config.toml
n_kv_head = 1
vocab_size = 4096
rope_base = 3270.0
parallel_block = false
init = "normal"
init_std_down = 0.0
decay_fraction = 0.925
final_lr_fraction = 0.0
steps = 7525
Each number is 128 + 32 x the weight over its row's rms, rounded and kept within 0 to 255. Layers, rows and columns count from 0. Numbers have three digits each. The size before them is the row's rms in percent of the matrix's.

# layer 10 attention output (transposed), 512x256, rms 0.251, rows 39-58,166-185,294-313,422-441, columns 128-191
084:091077123172081135167141102131177122164127115136080092153131142207149157065080110155141148140174084164108148133133185101129130139203101145152121102128183101173105117139124073126178171141113163
083:123171123116152126137141151162117120172140075131181119125049097208134151078137170138092180179086113085095145165166162150181109143126152172105130101113172192132157134056147136149096126199182122
089:116139121189129095141086126152182117169124138094149135149180130147128154150088162149129180112102150128090081118139139137148128107091151112137114119090153077179147093107109139086093106029095159
097:057111105168131121178144135222154142106133165120156141189174085101103149117150147123122122096091151167141127150110120103175153116169120098108090112106105167136118098104095167042196069070119098
091:142111040158176087156137109084114111182165143147061179096154140152147134116093183148056101133159148136116093163095121149078097087143106118163120203127159123114189135134155142103168115132055107
088:160137113159132119090100217080174161125173115070170180141127144104108120151141153149135131154112114165139128172165098151108157146067191098121101107111128202106082112110160133121130127126083181
105:080119107149130084174147157115143160086169115108078117163127109152167108098094116099118126128106110109115177077141138186136129211141158169139130064173109168135095154092121106137092135100147140
097:128146115124140093118138170087142136134079154091111123101141164083129109152107120152197123116134203109148091146189166131103131116111168063149118110133172191119125110121042143151122165124124119
089:172118091138099077114161125096144111099122067125136087105104092084081136074121155133219192131145090136102087143172140195160129152179140125138140114164134103060185148138112081135124185128173102
090:155165153166103167187091140099093134154078170107133095080138142112085072111101150139119118097137114137173103144136185189127106069155162169153172108088183143144112096146155106111134188112153089
082:082133233058128128118128117149124158142173097078073098104103120138110119128153150166124097143122087111125100186103111121141094121065130125098112101131123110090135115155106154130137113175126131
092:080066065140155136160110128126132117096150126140134086140090133118126106124131114079155118068135099121141131128102058144107137135117156166101137118151127147110097160126110103119154016170105112
082:136137127130159088135104098078146070143109096174190113128090106166149133164081145160128132173077098121114119129087106099132159144153113138139093091112137097165115149159128144139174105070159089
082:133116138109157169150154136133153123110094142114083148114103119148103129132143135130060113080108175112120108110174162118133063151130134122089101126179103147159123143163102114094180106106143204
086:153142117150072072160125097155135052160122103144139192132089066104082158148143125103148134126096207033146149092073094163163131075135108111098126100088071122116128158134144076096181107151100129
082:150164110140116108130056141145196170104141056047122088130120110111092135159131113115128059200082093078098117131161142131130073136148141149176201080150137104125139125100167104147117133152173086
080:138090143170157146130113092069137086107139157160057144128136114154119083156120100156138081133124159081212108131132095096110137126170093137086169120185113118106098165103187159118036111131146157
090:104066089131088126180159173139108167106151131119089131209087144111113132143126170122201104106125172132150099148118092161129171127124126145112101122122122064136097115114083130140168119167156126
087:170062160139167179119120142141143169113103126140062117177169132169123133066085135183096177120199145120140134140162122124171158149105117127163096064106106085160118131153107156065129124143085130
091:135159095107156176149142086100141158134165167086128142138192203147090148079154119145088153121133180124119133084074139128167076198148151121098154111096098102099101067109167099140123099142125155
121:102116076092124098198141129121128092152116110181137094150143125149077104137101145215186127133135135141112108137094158090188130173180096102154121170011138141124092119054125095142100144135115116
122:150169135154136130125135149104116119146109122100155177165120096058109122145195123119111122138148124178104141158151089121166108116103192181110139149048037150119155146103136157165140137188190109
120:133125026130121108122136172127116123053125124150062146099165158122142141141127126115137229188139110165130130158134068110124113172147119074145168132172135126148062138167114053153141093115074151
115:081131109111084174142133087111128128084124102070139173162130201074070115144146109117185118121115134150142148174138215110102121146122183187171125129170133127110114178168165147175081135158122154
116:122105142076138100085188109038153156134174102147094148153169120140160168148111139156083114123106108152127159146167121085167120110117132112131117087191121155137108102116111133156127149092178114
118:118123081101097225070128147150135163124131161145107075069082136098124126130130094091172127119078102160134113110175177109170128176116129144152103120098169154176106157093086177147122162141129139
122:111094190135114163161170102172137127104130049111099083123142115107173095137083177170184122109110140107208145126076161133123156147118098176127106143126152131150189181110075095123110176099134091
109:141204203168096201167079101099139149149102159118131048159152136097084098139143131160169146071143054128130094160131108067117145120099164124136133111127124106116103123086133120140177127217119077
118:153127089144063099121139066125133158139131113110116139128098114146100127108159142141079155112080124147192160141054123159137135100077138171107131118136153085127083116091146144114094087103219143
112:098075119105138103153143156172127139131149104116093145163089143139152183169150151095126116029091057120155140151139178186128162132154180119112059105128120132138125088152129131121133141104109123
129:136132114116132106115141084151145132192152120121079115177145126149118152085165075091128123190147120134059149156169167083100152079095138147128094085139136194094150189164064130156129161142193143
123:138120018149134161151221130116153150104156151104115120118085095167156131113089120173122102118158179179143065111108181099142126120188122106132109174163109098115168153089119136140118098111100074
126:139159198090146117179117132110143130144108104104097150077187133162204131143153083137118131140134181136110135135161120089102121130084092130160072147116095139151117153151145181131076190135102175
117:086129118139042112135076128132110110133104106144137192172144107083174172175166123104122128144164175121126162184072142150102156143137113169139148111128152112102160169105111130183179147165166119
115:090127144202159120121093149107125091134112065135159116117154090115129085083158121080171083133104095170150118097124110101140148145119147112135185110120161144147101161073121099099118137109143088
126:140167175095119142186088154129131099072142131100112159076132174116152137168102130109148158151134149138161095141170110078126139124096170129141062107126135145156066140199146127186081121124131144
110:139143112118096156146195126149138145101049187188156172178113166119162131149100135091106176076159172173149124130087062066143126151104184096112126059114129106162100104135101160111136133015145104
121:137153115084165119122163137192099119144084162163093138161156125074126130183122173131143199075070075133060147151135124155175111174133127152147105103102062111181185130146160175107125108106141082
113:130176117158125166123103096101085136101168093167118044162155115134103185038117148132097188129186042076088123164101145124138112126132061105143129126117161144110138154085113104142116110146087129
117:117149110109062110094160107139104088142096151041153091140090125105079149124116078155148116134087116145072150158185095057155076110111130160170105168075154159083112161159130105119117107071156119
081:141150102169124098144162088155113121122116143140126127137152115152096167138186115112132124128106074151119103123135182102136119171116142146094133089100121171091155123086147072137103168115153107
076:112136099142135162174182106123120145128074112134147142091136131110117117188116114176131142087122162051138175137146114144201057100158157092162147180178038157119095077128120144083061087149118147
088:194107201158128115128055101181141155078121123157132093115135142147108111075168070130101111141107156201131084127133129105123160108139106120168146156204108100065111095111161142145147111041108127
086:107158152135191108111146070067191119129114060119103123150147113134173079168141122139108132083126126082140107161112098104072151132159100129162090092067134140119100107147123086141105106168140130
081:117131161106110091109162141131131146150066091071141080136165099092095153154100157092114162099108143136131133158092124060122105139192090095102082150100118127147098206153133168230116137129106097
079:102143108132180175108120133142089135127063115109169155125179133119119093181121126060156110141147154131114094167074180140077175135158145148110117103117091102065127109114114125159134156174082124
084:108195085107164077152117096181130097098106087167172125086170118105140154161138117148149165128102177130145109123133144110118152115137152177129092141149132065149089122140117106143122108138162069
079:099163179118141114168159148092137140148106104110164098123096162125140147103107168090089144193141142174146076095040132149072135118161141138200180213116113132079096109142136128142158136111137104
078:172162120088075081133064093114165186138125140145155068132188080097164104092122151105161125119181139109070136062141074117140175070126084146107108123132128173104162145114210184122088155147139103
081:110160104121109096101204157118134184099132128105134079189129146093191096098163115158112038151133073133146158108132136103189112130174143142172146160119122135140157186135042112122163148147103128
083:139133055104082083149170124062103094136185154156121164121103145134160135105175120180156146118177150142104107076126133169145133103200105055130161108122068102096114116131081114130120104166127173
083:221142112172115184120096162172222099173131104092143120127135176115137098151131130095136166094185125172141120086068106181164122118151130128098129148130090136121103133146073091169131079187131060
080:130141129157145081146158125112142144126128148144099178206087111119115145169165107095164150122158134087142090117105168114090083132092153054094147096052158094167101119174128044141153156131109135
086:132130087097083154096111135076135067110126125099098106074095170116117122140124153141165072115169062068164087050090135122085142121089088166207106123132088083150131075105124130144152060115189204
087:180138099130136152136133132117123082161118117122141168128112109142169097105132146108174129124083108079094148125194072090109101127083135135104117155130169142058125135125104145116102123127132124
085:214158151157154180154145075161133100170066120114110136121137084103119148151114112129149133112107139153138136109083140094171146061115134112143167167156149111142190108127129159109161158077102179
089:086103097055122106098100109143097125121161125162155133133121113126074117139223129120117114195153076154144046062062126123146146001177156170126096203181153171121118075165126130101063090098110126
083:115137109083041142108146126132111113155129172142125175113175109132104202148140106113136106118189127091067156072183172168139171139179193188112120097065143137095130116188116123149128140135185113
075:115156161121107162126135112163138110123067122134099157158145147130135157163084112102063169185120052120131127190112174172088113104135092097103095159158099187147151084157129097165098140139091156
085:082157131086178080093077106151188191098117184121132153162077113123112091139097062080123120184104165112093132098141176090165110101100160131119140166137131062139116131179137151081087106136076105
109:115101115060066155145119111135121158169162128099115111125121168087123110156113191210169085158141151127151143120118138213176152172147125124124112142101149141163152124175094119128139089179098132
109:086163130178091132120096170088137154117087149136157175144123126012148142196107096125161110121083143167185117175150145114151145111144117150099116160111121131115109117137130137115088043116152136
110:103097131112098163103168170099121130087142090101135148149126139094138127163119110171177177080128076171118087131176107129131095143119100147108159103130131172170133149182152082124115125115121122
108:160084128113113184135189130140112109089081151160138178149120151129112147096156171113180105099155171161098114148177122123047120153122147116137129162152135082056114149159118163127111106183131103
106:121121132056099118137162124065147182118182107152124113089128146190167127129132071146168089099097135121121139113077111137131110120124132154132165126108119179116148100183162110152101131171148158
103:117132190092119149112136146167065209143141235071130111090097108105133150120141122130152187105106099137121185114130137159126183172148090116136146148160116120178131135151119103181158099109126130
103:149086145127128196128152114190108090128134144139098142152123087083161140144086131183153119135177103088206100119123106150128201121112081120131135132121103111095124145042085132082129114135077171
110:137145119103126121147075133176186152130067094115071128156112185133101117113130142139204097150096113147138110151156132088152162083083091099157136092133142148110125108125146120120203139161132154
099:133112123101134159156115107175100146114103085071097139085136111086157188104130110089101162092116138122158130130133136132177162123121121130157157139106135095126150092140140164122122091146103146
109:110118127157139130174058105161133143102119141097105123140176135158091180136135141108065129115059156142117160135123169080126097161092190155147074120092115116125119106091146142169117113071100132
101:142139130093132141078106134205143204183096172114123160119183103100106161114151132095140151167086136143044128096143118133116088192068147142111081152111164166128190173131120146059103127165119129
100:179147069109119111147166121154132155140127174130133175123180122148091116093113112121112058155106223133139133166140176118129135151181126142151091109103196073071120130113145067064169100088148129
104:159113161094155135145139128087140099127135141106129183139189167113135163144106104215112087147085092165103122081111134134110101053125107173117154102137138127152162136158147105104079133089125091
108:115110082117114126157152123189103167147151132143140167178148120088117155155187106120184175177159148116144148157117093153116114096116159121161155129120144132134119123104101112112119154165164123
105:145121167153118146091116126131150169108133161140076146129123044137098131163174171134155110160076083207130114114096129188116145180162123150130077083113103128098122161171084145118174106194115119
103:147164105093111161137122159171098109080145200149126129069161134145090101119151116140147133136139079177161130153116151133146120170093168164088090101070072130148121125215146156138130110140132091
108:177170125107129112137172183119084143109068208196175078146178115094145133088093139105156130129116163128144182142109130152115159184099140129128153097099134120188185142195125166128103180127143145
108:122166106101149143082126121084152129136097124144129142170113082165158137177105117080214114128126117132093099153101061138145100140079091080077107120099128136136118122143150160113219129134121140
108:111100143147088149127065143083115068134092181145165054103065091098143118152097070127130143150187098104136157134089142107174153082134115116153111219144101141120123159130072133079069121097157080
108:153137178138060099142185142159112073120055150112121062129119112110194171095133130140165193088114150158143131214111091117144141048160135164109099140137166184089114135090142066158121135125171037
# layer 10 attention value, 128x256, rms 0.165, rows 39-58, columns 128-191
103:040112103121130178135175150121122186140136110154017139100130145125147129062126090085189135230150146150139101137172109119143117183097123156096146110144122129120124112110144166152139134117111191
103:153115152157106160151083097134165114128160158137120106122098115083146193141096099094129135137105135096112121151139171134088142128141146155127100160062152129120128081155127119127139093061155106
101:112118139109139101200108077167126122223155141169157047178156125092125129079146122128106118126170123141112119175125139110075175091125154130091164104152167128112113126129096180088198155106148141
097:094160145201096157167126143111102135110115221143160126115111133153119142055155131135072117191122135191111145157114138145063141092120143162147152131054117136122159084082134092135148085060119153
096:165145084140191132191105071165180083097126099156133148135178225149114148132108137145089097171089179125117140147127087074091116102116106106143096171131135168130107141135148135139119146093110143
100:113103144136122122122150104122078145102086125131216157151105153134126136101128143111121163170121150104045142091088110125150087136119119092118098099093089122127093137135116149041137107159057106
101:137113172150117153168123130210152176155108129163091153168141179117095131087136163090117097135084152124134171100081154212119146124120119108092084104157145149130165184091154126124082126122110193
100:147115164122132043169177133052122078204090151162148142151111171138132130117144160105099124149187173153117144132193104108105123135160095113132151112139135122160143134157151132156135086169153111
095:076083102114105118164111106121088062094156093106133110111125089138137155084110110093182170137219146120062103127111154140135117094129159113138125122145174086140071192140095139201092130138115151
103:143153118197137153122099109164174050118082133135144150123163110127115100131075178150157128170147086109175122172148106121128142147126093177123158124129115127147177100108149160182102142077149096
099:057127198155086116148171110087118105132122094160103158170133111128068113181133095158146102132143112110123108129120064109092140109153122084093075160190106146136114133096155137113138192117141188
104:120115105136089127112106143117138111133195060168162146149112131095090058144149108101118124120112153142123057097104100109147110138154163134100137105117136130113174108098135158134033085127112106
099:146106133125124157095125111109126082202152136060116116118133151106135117102117184206113167152106145110136145140180132126115167141146147121057154122132155064090086123184180131103154125110093126
094:210112156131090100132130151149130138091109098108115123102098231127137113136133114150101125117167092149136084133159084143160080157078085186131196184121103121070136105149166144113147122116144208
098:079131088103079104161161143141098127112126123158150153131098123156135167123177129093133095091142129106079119143102100130156087087091084157142115145173103147146135137111102158103153096157131145
097:124173105115116067163173102177153138132148140049095120141163101106117168166111132159061134170088079119122150148202148113163071155130208110093089128170184170133104129115150140164173089136128125
099:111107192148148128109088122148117133077167089149123154058157209112125126165105149146158162095155091157160110153122183157208084101121101116149122066168121118043086192147105118155097089105108116
096:162082099147112087135203150107141144150107105062142108139141151152079115095081126093174163143057172161168121115148132143109157128155114116083195150164156129189067129133113116174117131138131172
102:140117052132129145143183099130180156118123133194159180102140130154064086154144141144112129175255130148157059145112110065131189172051096145165077107096107124149112121157113186084128101126154114
098:119170131188126087152139110122166124107180102115114126151106180167144072092136071070091117127127116121153135153120111158110086194136098150141107100171166153131141171210171133169134123136103079